python train.py --num_hidden_layers=9 --hidden_size=384 --vocab_size=7294 --norm_eps=1e-05 --positions="learned" --bias="none" --init="normal" --init_std_qkv=0.0205 --init_std_o=0.00483 --optimizer="muon_variant" --lr_mult_o=3.0 --beta1=0.93 --train_tokens=354500000 --dataset="wikipedia_en"
Each number is 128 + 32 x the weight over its row's rms, rounded and kept within 0 to 255. Layers, rows and columns count from 0. Numbers have three digits each. The size before them is the row's rms in percent of the matrix's.

# down: layer 5 MLP down (transposed), 1024x384, rms 0.063, rows 9-75, columns 128-191
# gate: layer 5 MLP gate, 1024x384, rms 0.0643, rows 10-76, columns 128-191
# up: layer 5 MLP up, 1024x384, rms 0.0656, rows 10-75, columns 128-191
down9 101:157125117138134130152093119147085169158168110132123086177063130121106125141229173110153175127048210065165121132103141105146135092057094188141142115131111124122126132150061108114139082195154120
gate10 094:126161110110110130106165080153099105118147166086131068151178099164108103183115065140112208198144140131111139134134152171135116145114176121171178134161170107119195180157144152125150159165095123
up10 100:134145089040101151120130127160110095136168198164149087164133123118154083134095154055085116101154132109104154091104109185135166093139139144149125185077108152138138085092174134165118157099158085
down10 100:138162115103138102106096149124178125143157113116148110140104079132185132154100122127127102161105125101096202129115136118117145055156108171161090110102103163067076123119132150129153143081146094
gate11 098:091092198101137131089085074108096133101091123136126174154127157095139118093109099144103118089162082153147105102107105135040096090151137095085077153070172118108184132108124216163160147131148183
up11 098:150069128155134087083103030091131134113103161105072137105164156087154101186110150158123117150085122104117121097148134115124174115116092185118137151074116099081095064089097143137138127105094115
down11 099:179081128091096172123154175143131129085143137143167109094122046128132190116195156101187124095036160140164104082104133103096153124148129161075196141160147136125177137154160160111205131161165106
gate12 103:092105101116126108087134150126167099136055135150177130101190082121158112172151109074159120081135134117143126077133163149118161134143150108146105134145127103131130126129159138121101143165141119
up12 098:143154110126167101195100115087112131114148183130143153143096088113122027085103152118102115182112148129110090133161095118162184159130110136144134116112158124160090112159089110152087130123128160
down12 104:204168140122148117154121150143197184128116091110143094131139165132115098078112103162079146133143167122113088168132109095116128100127079172135118099117102125151096125107105117114130160106160079
gate13 098:121122124153052113161168086109097122067119144167096086111160144142159148132113091137128190129160074140111115154136113167113145092123128138129159186145125130145146102089148152130116119163106103
up13 102:141094064122135179134138187117149189075161149114118117112150124126144171182087118161171151162158140160104174172158188105146188117095113125123216137098162132102109092180094090125102075135107099
down13 097:065146128104130106161141122125087126116122135102101140078142156110107102058198087145117166076118169107123116097117154104049060142118168133139190120155161155142177127092127160130119046081090143
gate14 099:237187135151131114197129087111133124044159070164066076094128183141128121171137143147132122161146142092123093131111173160145106155139169143143159116176051094138135080107145116108151090119115099
up14 100:121145123148136119100138154147135109163092168085095115139165105094129183136134136130096085149100093098180149155099107114181151074134107119092138125163114114157149118214113147157107138140069169
down14 099:131093161122103150129122108177073163135135125177131126128187140171084247108186242097126136114111036137107180104099079127133151123165125098152163124142127196149132088138129132120138110080126175
gate15 099:159139132120141084143128105044132146171145143139124150123124128141126125081110110109131155147096133151175122115122114164108081101161103197101133139161177122127103104119130124111082144144165120
up15 104:125133110092123134099084082108162125134144122142108154063120137144126154219096069131120102110159200129140127127132213098133079104081131117088163183164125171121100127178138124166111114130103163
down15 099:154128081142071167152135108155151137110144089105163148126158150137120129112126150091144069068152040152065115102140172125192131143129124181127104133169132169087145125134101077169095094174112154
gate16 094:150127100163101111161137116146187166117140140132132123108165159158115115071193157131176133098134079132125153150067170175148106131117064117186168173131101149154126133124098052150058121145214123
up16 099:132085109147109096134142132141136165121108122114133104095150106133134146111095094048177133088158109165167150161154113124147111142128083137128160178166153132138132122158114097148173117155115136
down16 098:073155091196138121128127166152124131132101096155174101090128093139117090147167130109122121145161113116106096112091123111126098130102155133107084089191111135124185087133177105105122141123129119
gate17 098:159171155167133116078144137090126217161168117123161187104093102102072135152143098112167109087092100146147116147097118115127116142073126076140092132101153176024081174142124160126122127111136169
up17 104:133102134188094139143062131158143134061092141154145117140166117103187121144099133131165115143157176094133196117146133125153134100173104122187161133171089119186170098111158068076131165169139126
down17 098:138097089106145130132203115123195185131162197111154163163095074126097072168099150132168101109185158102135103142117134152085096110151164079131145141151128085108143096113126116112127079141164141
gate18 107:161113107201112124159126211145130112122112124161039190162082130088117142132167121122105097162135177134206091189131098131116147116140137145158136113128121138151137124105108136130127082171116136
up18 105:112115089104158100183093106092116122129121161069103117119173127148115144107115170094164202112106086069117161089141140138080150155081176138108146131166153093117126068078149111181163144150078103
down18 105:111173132103118056107143108149106157096111161069210118076133111118112170148153137066100144085127122167114152164114133100139155132170115099109134142125108127063122076102104124138124101103123081
gate19 100:108148094115146114117110094132112148158126126150144078176098161107130149129149149133160129112079100095130127148093188119105163113114149150176150145148161126147181145075112145131084148084104107
up19 102:174112141091128148131177168106123119192154150129111100139085207134163102088180111139134119134158117108112098101155171102133169151055129118163113090085116123119144103149104144128129167119136096
down19 099:077090179133158071179153156081095090134063086112219177154128142089164194152186133160080110106104194192068121097137121168067175136068133116156084181152118119077122163118173154142164109125161170
gate20 098:111104150164105087207142187134118156118119095141156151128163133131101140202114122082102142082144135177109158150150110115140128087103144112105129134129097156138167118096151141127115099176125159
up20 099:137085125202105126110103097123097162105140069131123146126170141095073139131164085064097115129125128109123141163117100114129197126141185117120068094145109078168105055101116152123090140092152086
down20 103:131103140147165060097104141156143171135158166124104148133119094106123145199136106117122119138161132169182106145119120121148164136090129146147112106131131132134126099139144166051154138164167133
gate21 097:146123137100090124107147103135159164154175124106131138138163145154073138091205135186040131072120135182131084109079083150140090056170093152092116118160134127147197107108112137157111150079111148
up21 102:138136159079111198139090112142125087075141149089099160097167140090180120170111183127146125052137141077128143084125085165130126051046071108111109156125095126033182152109076146148109109118080132
down21 103:100127131169102135135065035076121163113154122194196119126190181168115120115093128124108149138161187100123152117090120105109110157176185139089118155135128084102100123179134093163089109121133143
gate22 106:184118085161160168097146100086100165141141112112120111179112105153163121130121077136101112163113133128126136156188122157123141132145151110126128129150130168120140087146129136109138143088138081
up22 101:107228140117145120170096123102153074159134075155127116113149080140082163185180168097152147232128150203133173064124141124111103168142158112122142127098163110161080107127101172120146170199160133
down22 108:171125145142138189119092176092091121104176136153133107113174113133080133175131098164128148148172093138087144106175141155103107154125164139103069078150091114084090105165113148140140085152083176
gate23 101:079159165132128121118139118139115182154087148124122140137086099090112091179146138187132109159192163135096128094108113114159155121146124113145202176150153198179113095160107116121100177115117094
up23 095:058093133125140145112111163144152133098110080129117118056143078082141154159160135141146088117182149099140150128190048134168108114120136087135106129086166139116096106138075103101180126114106158
down23 100:127134096099096116136187118071149115157062111105151106144087134125114171132082079109099142115124200103089167088184146118156159129135123084048129136090149158149169161178137110104188198109175067
gate24 101:191115111140084091106100084135084107105124127142118128160072116093157099063086154128065101139142094149159147186103115167188165076116161135139187096100111149124148129099171098096113108138145137
up24 100:126174121118128090058127174166094192177155126170137164105056136100113174133142115151142117193109086139092117158157173154153149074159150128100195146157117159167057090093152125155188130040175111
down24 103:126116143120142179060175146133142167118115221141159115206107094125097096140131088162130103173146216121122148197091086160125111152106107156091132153164137152113127162122110093166158164211110099
gate25 109:078125135163153111145148091123123170111108131116087078113103171114156097124182117116141119075133213099125107147113164110114111149122117153165173145124121127134127077161160160159127080141137145
up25 105:121114082118165186150127109112131140119139192087126142146172120104194180170125115147081190038097148120129089089107154115099128100155122162076097112190064094168159115149169149115126165131179173
down25 108:137115184135185072106115145121129105150128120184113137138066058133148089137204101145102141105138178100135167099105139131132111157133109112132144147157097129129093185140112054167067106115113114
gate26 101:183216127169085124146150115105179125112197093156122174101158108127082092110134069149096097115124186116149116173125138044147134117177115137061153122131124134111100100118119130204092130093132150
up26 100:141164110198137109071129139084104147148158109133130150143161078111084097067148098078144125124115135109120128177112155090081132101127189154147144134135076138129087066159104099117125095085157124
down26 092:129105125171179118136120199092121128108145122150117150115142087100112076096116149071128109135112097110130050081177073100110107087130073149142143100176103104153084129136126114157079106131139152
gate27 096:089164118130147224095149173113104113133138153093108065145130104085161178180088130060140146166111152129161090132148165136105144165123183135180105132050120103132156072049108178117072072059203105
up27 104:173096139132137108118137147130156132101111078169166107126105204124072130148080110145134134132145173089083129129138068123154113130151100139117137131150111122193088172123103140151103060078122106
down27 101:064131115106148138151119160136099137128112160086162065135146177152227117166122127119070134106255101126129134134122095102168140054167101130147088109129133137111166184111135150143073077121110152
gate28 107:139110101175146163075120092070229135117132090194129065147120101094124128164178089137123128136135144134158143142137181125122122137118181159115105137107167089121126176088138151122109121152163109
up28 106:145139134155146119157140063106110083109180092082096085128158108165107154117098106096100133092165117104094163192139152141133138144112134177083150146117114120125128184102160095146134112133161074
down28 106:091149130128224139115144150121153076111132127128111117095124081127119124067120084179108065167156149141106152107212138180165097172111096172143110118137161105099075091138138145099181103131109117
gate29 106:135174052132149135189107115142193147143069110090101135085104116181139166063146150139117105095096203145116138144109148184135143125108105111100197133123163134144124080129091106159155152127144154
up29 108:112119135153135196105087080085149133147102099128146157131144128105139142072144122085101118160133166156130116069120129080116133116099104170135051165066126186110108128079143117096142091133144123
down29 107:117166162126168061113135171107155088134133146100134134088156135122108121115175141093134100119106185129092142118156144162131121162167146128127149133188108084114155159083093142097169107066130122
gate30 100:107132175156136112092165105106098129144093120169140151116072128131063092108177111165163133148093121092148113171156084102115102108119131151061089117123102173080182117136148161110110147139124060
up30 111:107092157127094157179167114122130129146161149105135102178080139055142164094164137134181222122142131150097098141104108142114082105164135117157123123121128144098156119138074093152141123089127185
down30 107:181150115132097123144071116069160117141090102215100098156153140127111086166135175130128158187053159112133103095051156116123165116109101103153062153161124142113158117153036112146151123125167116
gate31 103:082057143137110130111197154066143123148133109138120046116146087139135150066097104089097134117143117045147103148149136107177132140163144163122122089121102099179125112151128126142163102157080112
up31 102:082120135097181104174109172144172070077167128101188097093181136116118143096123143123133100161142165128114152130151177134108131172067159177127126130154079113147111109061177161105146126187132140
down31 106:149097158166123147039120122100081086157153160116083129046130137138103179099132130189108149142176158137117153195132092106137144145116106151127102132149145155142120074181106105138151104098110135
gate32 103:109088107192148134138114180163115134088175186096134143221114167109143128134164136127085108167112169100095074133135198107135149088168108139124170092114129148153120118106090089088088106163137127
up32 101:110176160095119145162085125151130113081106068162183117096137138189086115110084093112133174113125115150096167158139099131103077087050181100101069094129116112152127118138174093178122132105143130
down32 093:106095155083114125124122100170126176147164103118128092114069123113089141093160094146125095184151207119056071163145158091123089079153157067116169130103125094146059070129096139150101191094095143
gate33 104:073130058135115096122089109139092097151115132068105169159158130102165120100110095161053158132151147112097124155103085141092068137174112120148141123115108071083172138134093142093115091126145133
up33 101:079110131164105152146125143168074095083192093125180175108144108111161095102087186156114108093146103153190211219095124097172139138095094140093145234102133154093046087157193123141176116118118125
down33 107:119115123153091244145124139130128123116126134160106127119199131096133153112109137097105141127128045087189055150149108133169151142117090131136171124124115158101108154175177118176153135132125148
gate34 096:171157162157135132168122142129110120111122056152145099123090081166201085117110190122158121090131130108176145165106156135158114140138053156190072111116086113073112102171119141095120140129135128
up34 103:152142122163117176118155117105088118149091169122142169160121155134118112177142119107129061109076161131049094153166110119137097114149159161188085091102150126093106164192155165179119135092168151
down34 100:122109062144159096129132061152130082088147151097147149116032111136089145110140079172112124139090103149112145104116109156138191119126175181176086113144158063133164122160118139180174149084104056
gate35 107:136144157173111105092124150148155081143122159161127086079067027146122098147102126179174041123114177116093129124162089161117144144099170145106138112149146142051156141089138125121168139119134103
up35 107:146097082127048150118202122106173127098095100118121044126133081119132115165107135094160152144190134113197112143143114173153148131134159060136134096127149094060196169145145157174073108117107142
down35 107:130115117110111113124133133177136101123176125136143120148142144152106142168116148078106157088144098114118136160046149175158105173136150116108154092111111104129118120145126125100130203116149115
gate36 100:173069169137134097160111156123131124103110121149060126093096125068200082161166182171125179080156075110140137105097093153115142157062181112171150118084134107154113158157091121086103166105125110
up36 105:113134103190099145166152116131091168143102131117068141180190079142081118059134142119144106138099192130154135085154130167104176092197164096100160159140130113060111107126133127100112137110177146
down36 110:194120138130188168171150125069105089180196162112103129139104059102171120167132130116129112124144086153115097127097122132112222148130118138161125151121123131198154131159108142073146091080168138
gate37 098:184155141137126146158128074105159106125192165124193144164152150121090089104112147139128146139094141086126163144135150118117139139111147120134121169088172113129104168135103161061100145153192115
up37 101:141167137125112129158138123109141117101152157102182205146141132139158111066131118123077181128103128174135169118164161100119165148115163143105132147112177110137135178132080181132164176124114162
down37 098:085131111125059109173123116129101076118148126198116144094110129066110110109131105065135098112113191105124105069128114080107119078107152108082165121176156159111142160083128089142088153080067154
gate38 097:094112111087144141045081121090159089218106161189145185216155100214111142189129114107134098105204073127099135201163146170116103145179117174110152097162158141154096118139122136132075148124067101
up38 092:139110108094117125126117130139103094182106119138075046145164192139098144134050160165105096147112060139149145123164131165123097123182115234091125142135087123162154088131149099086096138141118134
down38 093:056123170104156053113122072135048175113114197097144155083108167103133134137160126123148127111095033109133092164133152124119111176130147134154113136145084124087097113197148117136133122117140110
gate39 090:109171056114112175150123055052030013117120106116163115087108139145161099113092122086167116153104121128143062130121162072116146099187116129112180160159094106100159138072190115081135158133137095
up39 095:092145123227078113151123141156148113111163078159192065097075162137158130126122123173147098147111094070100122135146079111111183154127127075162087109157146149118149129120139126182074155131128172
down39 080:133100134167075115118099079111130147143127000134133082137049129107164146067114085146131157139161039159111092133147097078102129191101119146132109154219163151190104123220199167109159134131173112
gate40 100:120117166167110094176106147105121142176140131106168139107137075110072133149083093083069176086159152068106138151072076174110062143138090125100136097132108135088087130171138081160098144175097049
up40 103:139130131129179152141075125162159137109168147159125157172150213116170069073134132170137128169130159146127164115154151119156138099073073115152060137122090106191126140141101152062157145115162134
down40 103:118123119088151167145163167102184110154080135076074126111112206066150134120139122141105145157069124148130147142157151120126158081122073134148138130113065163070104097131138114095162154123141139
gate41 096:140094157096076140159149140149132159141110167155174169139136156129120095158127144195175126106109118110129103115124167081128048118081075118124146140103089117163161124121094122079116150121113089
up41 099:139168086116070109155090161112132069117148096117184157146134139106083136148103100104132101149119147167150104142131113096064126123114154150147142139153140121092134121107092124078150120133132172
down41 094:128098091136121142098123192113065100091097095080118094159139145122164181137097140145166145135127139139114203112147063064133179105136109066130172120152119176122181169154123083159162093165192080
gate42 103:157173101151130106139120144114131110109052122135108112077116135130150134114162123114177114120150152108119106172160120157105144139194175114099125123082176144141168176111232159139081173162147152
up42 105:058141121103182095118147154127145156199090101095145124076131128139212136125152111123106083076135125152140113089098107117111094199105135135125120109126165162145119122156209135063120167151130120
down42 106:100102132135163175095134139138133150110152126150097102104168186120099138169170170119142119123110168098108082123181109073123110061117105090151121092141138136144131130135108107082128069141115070
gate43 100:082097128099075159151089152135123128075148163086119071152147131105125128149122124180238160126146172070097111072145122127101091131139096133126146116082126142155128160128157160131106134092178152
up43 097:089116094153127153133132120117178176100145151167152127135126139055195138158131091134168099106104194134058111129086122120058143199103099138105155147117129122129120097128102209124161099146137174
down43 098:139111100139074173111117133160147079100091107071136151158170156150089207120092108122082140104227000118140097146126145155130113145163140128164148105153161125102133154128140126104148083111161033
gate44 104:222160121162144157062150145148135101171047122154136121137138154071168127107199119158107168093178149099104125151126158095092139163091150124107101152101116102131123129087108063053155106075149071
up44 108:160116148142176157129111136180121150169087113138144179181147138138146165117211107166129117132104086108144144154148148134108129103140160077142129089136133110163079126124176120064145110096178112
down44 098:143064125170087128133183127179099147075108116080135126173107199127153143103106171141108118072130093107161092092146099105210156110123201122109111070115144155138145129130192122160097148154180107
gate45 095:071164129143069098119099106158146110163171091146147116140094143125125111130118137118144131133119171090130110106141145059107147180164155143142112133050147113126111184125137088115134132111163142
up45 097:109115120093163142104119106118135098184093127109131153172121097124071088113160107122132111110141171175111110192147155158068107217117112129091155140155120072159124111157076068152129111138159121
down45 100:116111167129102115099127128105156164125122115085129079113139135091093098146101154168095101071112187114125148131147117111076165107171131205126122093134173083116126133074132111093149122116064207
gate46 107:099133108129171123144122063153129060137144116142170108076152122106112166167107173155112157120123109120137147145141135106167104063120193103128161155146060083217164129160164162033195108096206126
up46 101:191096137145107109136153124134181128143225148156145186146082192097193102149163171111119082130134132171157116152218142098123127099127077058160135143127093124136124120095134092096128135117147118
down46 103:139104064148156124126098116074130100092158165103200159142135126074109084188089164133126112163161255090135137169108151109138102124143112085140095084180143086075102087147110180110169136107143127
gate47 100:126090126163119126174185128137128132127136115069112073126094155139083032110119125123137147090111193133107132157115113130167061174091089114166170076149146148136108168102098148186118088118087134
up47 099:150167131132087098147143102133134093163153073090095147098071129172127142070122160089139151125119101118155117163174108097167135125178143062097167164137094140170122135130120143107128056103111183
down47 102:096097188137077088084109121125150080115144129127158102083111130100175130134086138173174122140168027096121049102116127145134161128114139145156156196143157213155154080087143167137174120127114147
gate48 095:108141130120094118098163089116109052155102151191116099116114096127135150080184066162154108191116167133151147165148157107167081122111133142128106140091141176078084080136195220156097183097099083
up48 100:117099141106103056145127160111076119125143132152085088175152114104159166140169132107126145114095124084097129147129122174134127104176173153149137118081060093135148167158130171127182122119120138
down48 100:187114139088141136098154125118190115124124061105181045098096102110108099129144071112126149127111132128164076177105171141169182133141122135056064096090115254115102178135128171128172116074139152
gate49 101:138099143155148129188153145111103082146155174153123134099142152091129140099150131147134095074146083159111092206092144095069131166158176119150140147089153157170106096147110131132088117118091182
up49 103:114100121110161120118103155094139096063084041124141115161127103141101121135078143140142148087124147154136094004180111144166127043097116078155127225128061148150107119108057176099143152127190100
down49 095:146155182110061087161103089125096121101116143141154148102035157218142136087162186051130083145125157181072066115132144116104157192110097137165110112123120090137161158119147168112094113164186148
gate50 098:143156160117106153207165100117116128110130161129084137100131121125118101123139179137138064097099164117100134118116140172119077112135154184142127133149158071087113159108138168120097118092173139
up50 100:082078083076094151149133125139100184104130149130154133116183164147128131091106126139148099115162122125104122098123130091096163173125099116180118165116096127213145112116151141131212168144136147
down50 097:150105141160128182134132191136115077142073131149096161114080115119143088037096085179177149177144157085111101218196122139140113158177097138084177115103108136140087138120121097183149158114187130
gate51 098:103097167093115179114101049169111101168110098123188118105130086161155097092128163116133103116112077169093159152119157126105152063148022176175215146110075152124162139100160131102134138181114144
up51 098:066133176144095089095105127158175125115176116136154206124146094154128147084143111086112112115074166065104151107166134088144088162124150134065137125150144108143123129167144146158113116153102079
down51 100:068104082129168081137141127142112195161139119114152118181136162088137145105141058154141126139054155152120153135118136146136100177167125138085104189165132113136131096191137149217060174104146057
gate52 116:177101060166162139140160083115153138118097102138096063160168153130139165153132084100126158145162133163117121117150127185127155122125104156107097157102150066115108160112124052085086137121106116
up52 105:089125109163138113120104131182124069131112163102113144157174109126145134138105133173136154103142169149133112142144129136126157093131171126163171084152101115123110100047172118125176145141123142
down52 105:136184090138128097110151086130126149163226183113185154116155143127163098075087161134165134163125208136080161127129135165166137174157112142132079146157087171090159146185166133087113113131099161
gate53 102:125136149191148182124106144105119173098113141117096063115089080123113151226105142163088152145126143133117109136122145133134152118087144139157152102079197127154151085151191139102106064157115123
up53 105:178075174165043116177127152161115137083091127121152139112107174105145096086148177133138080139158109084125112109099120080142242075158174166102114141082153123147168201100129100136151159123137160
down53 108:194161132132118142108138130058171124148112115143115149128180134120167118155149096124123141155107098094116094108154122142150090188078119140148151159152151049080120124160134170064135128116055124
gate54 099:076105150143134115101106190217120183157128130140060123145148100137108116121106127141064117149116097128174105095078127134171178087055131117154144139152169153158123097129087069129191142103156106
up54 097:162077127090094172189117150147121168172101108102126178085124121115149147131106163109090121148162147101081143084134131130105117111120112093058145141126126147173140072110112115144131076090126091
down54 103:096135161130039131107072103109141117158121140180120106073183119100141118074114168154159088147141064169139160112145166191141085079187153129150183140118193147126125090061152098159128144050161068
gate55 093:159131143117131124151161135127163126142140085115076079130146140215095085108118082098083086120075099166072151163193156093139181141162124143155174095110127095133133124162200136121144179120143180
up55 098:128151169115160062128132102137130099155054157091105105180090096129201114113160163132116169173156103135133140179193162122150159127102137150112155136080150088100149138112137158153171110098093176
down55 100:182141070162118163110113163100136117132156150085150118083151108155107139161142108105096135192142191096138099116119145196142118110146140129104158209138120140144147144199166102166148084123115121
gate56 099:130073114098126122134130088128085071129078102154104103134082148140151083146147149127114133124133154114158109094155138111166097138118110095134129117068128142134178118113085144149118159140098107
up56 102:142164085173142113072151136131109144128165144134147099214140107212089136147118154106149126088137125113154182130090153164153105111169129170117141161104138124169075097116116141148118131152103189
down56 096:131152163136151126124132145136101130110152053150138180107078088166093178076112124158141123152089162123070132100124138140115109140113130083124181113175143077092148117151098126147130098159134128
gate57 100:117180062137184130052101077077133087190118160139204128129104048125110152100103142100145157141183154174122108110133126098157127117196190098150114165159129148127109141130174073114136104149164113
up57 098:119088171144102080086133121154138104122103093135142149129102081180128043104147104141120159104133128087141184140126087096126101131080121141135164148128107089072154094125159161136141080157144093
down57 102:170155152104087103139176131127143115196144036159132130150080108121156208112096130169137195079104105108104142089156152105126109110157138141089150092108107166127181118086113130101115166149123184
gate58 101:209146143107103105133076113119144093129091106161113124140137088085120148128138074155171104102160170121146123144100158183112090203116210092087146073118136105085156133132135155153132128175207159
up58 105:086150106198190095129162105141120187135110108133133135080132141144105155142125115102116145128136159159127133069176113138058126067163142142084122140093154144067137099110169112142141103108133134
down58 103:163109129108134159136142182153118162076131047142103097082212105186177098174148090128195160119139099143129157105153150163154074152120145129151146158149134168098100123185139078145136092072158129
gate59 103:149126149122162115153180136110136160075105124112039171123139110123111177082172100101135134143176088114106080157132111104130114101137138103140102143120115113114163108123132143137107134161212110
up59 096:164153090108085157162100181174086110103133127116108135109179134126183105104097178166151176167127181113108074101172195162119126134120195120135165060099158121101141138106116166131149147106114122
down59 100:123121105161132185098135098096095149125138140143091125135183133144089120139117113100104139144203204150186118128102171130163117181159155189128084118124186140104072158126102156113141140097136113
gate60 101:133124122103167115114131109095110117053069059185122140119153138041116124070146119095141096228128111135101139163131089108141140127138118107188215126107053062108157131108141165135136110088157117
up60 102:191114153131145130153081150185074151155160146123123125103117102154160096170105111130054044129162127071069151149163093144125178093106102055138101144138122216153136152138148152154153176190058079
down60 102:125105106089132156120073144156099146104122162129112127130195113094073128138094149136076040193155086101098137148178106161151051123080134089076103187121156096159008126156153127153159142128137107
gate61 103:120132114165131113124118161180108104101134142135099132116133151143157103119159133125117127141136142159099125058129124106141095154128198215107119162155102092142082194141090196130097103154119135
up61 102:120105092126124112110130118171106140166157176168096129112100152126179113144137078127163174072113150093117145170133115152092063177149130196175129201128022162112142123120111166106154169128127139
down61 094:154178084156110149179080132118091103162131105165135159091178134150082145134203174145136140098106005156178105092128099132161137155087120123120118098132105126111109190153157180153104115071137134
gate62 094:196114132146087086133195179140072127124110121100112140130158157185123130155175077121116157058148106092079122165140151138114098163099129085128141079106071122149092149163183103139114077081144177
up62 095:121104117155144140186092124102134149093088120153162099049087126158130195124088107141099113141106135114146078128152134102160165143127127174105159158208149078114154123153135177118128177095133099
down62 090:083167142126204127176132138116154149139099122154188091097098152125155134138169154108068151170084112127095160170090128176112127127130134150154081159144155112143128142136129143138131117085087102
gate63 103:116134131102133134137123148137179104080155075108119136083159083149151130232138154147164118185116116125091179141193159129143122152072101211125155109164118153176098146144113072112159037183086169
up63 099:136118102174135182140132097059139124100126137107159102153135128087069098092092128142122157149122116145119104151149149160056126136132103079091168087127144119153144143116134144118098049131161101
down63 097:166177126138158111077125117172158155108169213103182130105161126146147116203119144135128120146087192113124120148168162101112150137104127125176157115145098137208123177176124144089138039140122151
gate64 093:105110107104108093105114117106145132126072085110123116136224119140114095169123144117166166160134101138159149106118085158106132107127100081142134110135141059142149164095105078102159090143107106
up64 102:065166114177167180118138130087155101098175112117122176100144141164151099160101133071085154149116095139117093115170114091118125097178138140161171150146108111142091137075103150142113138148072078
down64 101:101195106066133191147133148171167078118143129123142117095145097152108146145210109098075120123152107098105099150133192153181173170105142108147097166150173234124102139170199115115081142087113099
gate65 104:138089153072099115134150131066152175205123176179174091147126091106169136188160148115117074110129133130107147098081128148151103187149113147140174088126146105145136149124097073090102178182133161
up65 103:188109150175155158111160089186147159116101104069128137123111153165136072174089170147144186148110152151144112125097140127100176067148115146100103123122136139134160082129122177148100102122108097
down65 092:106163185100124089101213085145108143124147093020126142128139105148121157186105080095125151151092187105119137106080098168154135096113069145175082188072074107103178111173102150116171097178109149
gate66 105:149108161133127090158100171173185143095125116164149098142151112094190079092176157118128085151124193078158139176168146135128167138155120125124068084079152150100108097170120135041204151172130173
up66 106:157031114120099117132168168109122155145158128097146143108122156128172141146088056180106145121075089102145126143146116118136152087099117155127169128129090124182107152034098152075121145145120110
down66 104:130092122110144169203164149160158179157132100126122117099121106195120103077107092056087147184148100088116093101134160149129190172126160121101075161184100110159153099145115127055097121090147115
gate67 094:131111114101124103144163141119156158107125175117099144154218119166121094136099138149123048095099250112125097136116161146102190154132151138069140059108083105121110083145106126209148138099159168
up67 097:107099122095140095096112143092074127136106143092190094176080160164116111128102102131178171078112120163137205146184157118112146150112168143113132144148135110158100150127146222144141091140115133
down67 068:159113158132158145122107156050171123121101000152147125122113061132136129082164103121105141170104215087162180106113106152160077164147085123158114144095148187107053128152125164118130115169121127
gate68 102:159072142108146120145160149144184162083122114096103131109175108132105171083104121162103103109153119117158141131131137089122173063180100110118105120143078108036140112094189076096146142113143126
up68 098:126119103148100111114114155083115075073178093145067104067119100086129116121138199158143071137145115124175185122170054160172060144144084124156095115124175160115118132104122177125135143164079096
down68 098:110115075141077157091098111134088101175101137159120113070165116098137131137122146165162079122156108114154177155117102159125100110092116145158162188082172201125117083148102096130162090091133115
gate69 098:129150148114113108179094085104093107090188097118106162104151092153144150131161085178053104149120082155145173093139173137101126119207102163119144081133067101145148184095175095100159149115142066
up69 089:127091151125179128182123088144183070158194128135137151154090153115184137077135106125082123107100102134173141132112155113084157092112157129104122090145126113145115141029158116115125121181086090
down69 082:119116133141120154102162109170092105105154135115145097134133104148095107118141195091152141130093083096098073133145150103150138147176158169142098073152080173101112143123112184063101098113174093
gate70 096:121150128125136089120162110187126121101108184127137104142131074134072082138100093094132073136095137151134132118047138114146086155114130151154147152123124151169152073137134155126191114086064089
up70 097:107170117104121143111185064096087174115124134169125082113118155128136136126158169124071196162156144118147134107074121160129125166119121151188177114098109091117135155155060125121122097072084075
down70 098:148165163132143153175182140086082124173178053161129097087094113146093110104180153168097152114167227088114114098143170105115154137203174147158138155134162080069149133118124119158138097115117168
gate71 098:144138156091141163179133208099111103143086111143131118098127105108160122095114131086146087129169133109152166130166109119166093109105096197164115144105105173135102167103159101091155112190146116
up71 100:148135098138058085122121095080182117161149064118100173131137133167085094124074131120155171136154117121095139123146122135118161189159151136136142137161195095082135140076093093099063037116221180
down71 100:137148157145087114144134152078128209134113131158128144126166081089136142082114156113136142138198182221096146077168135111187143081167115143143123132126134084117076074165174111146127142177124148
gate72 095:093126088159163162112084134110144104141129097179069133179136159125089165107172122168145124129136133143140139095163177162123161106074138133118110137155146147174102128124132165125135085139146110
up72 099:141073137124067131096155081125138093049110149118139160082100159116077095160145086124173091125095157127181185109164116096158115156155095083116163127089206085124184086158137135119152097130138152
down72 096:134124164090124118138113120136170169120119147102184097086068093114117159159099189113174129191100222108168145170177119113103135164106081120133123094110123114091160102072151102175100149096149169
gate73 103:126097158064091142143151082134084067053104146137086148135149096020187177111125070080139175109199138083092091127084089138127101117127158086139161003131115126080165106102086159126111127062153147
up73 106:142168141117091131162119168152133146090129165101137146101121159178106162104118166167130119134102111079094152223209182156151185164141128131133153148088134094126193132123149129100110113067118115
down73 100:116118109194153172139161109106165169130181133130180128171068205184070118100151088101106123039086101141122130107119088170111072150093147125057145157097122152131096145138119093121112169151134099
gate74 115:040178163154132138156213108095178134091180164158111117160116100109101108078143135124113076148129150111151086113089142126114117173116162116100132129100175113112123063149151138114094107142153133
up74 105:132120088120120120086136204077140138108095098164146124123087133160093064103091171132141136090128082143120102112130191144110142116112135149066141104115103157181085121117132131178098206142146160
down74 104:138124112140149119142078126139134122120093144094138070154162118129174109100108096127134138113096000094143124155070140186167137121089148131110147090151131181148124104132107147053108061082145134
gate75 093:097156122097116144094175065170105112129142119065170132100125174131158169136124175112155139108092100109130142104128104161148130086144141111104126136177157152139132145185143143167164097148113113
up75 094:155095093139160074168096128117144123134105082179190113141133122094139055134122131111140101127170085142154166113140116119152177173142086126127092152115189138123086078167150146144138118196149172
down75 100:093092073170147104171117138093159112120024043132106210092139124127102149141070130104104133143124125092117095123110122151113148094120164173141189164087140107105135176121119178068133088174100111
gate76 106:144084107198135149141146091126141127120133100112128073162123150174115097052098153145153194098145158078147118123125056134114096084111111120130101069148139092153138140156136138127145166135106074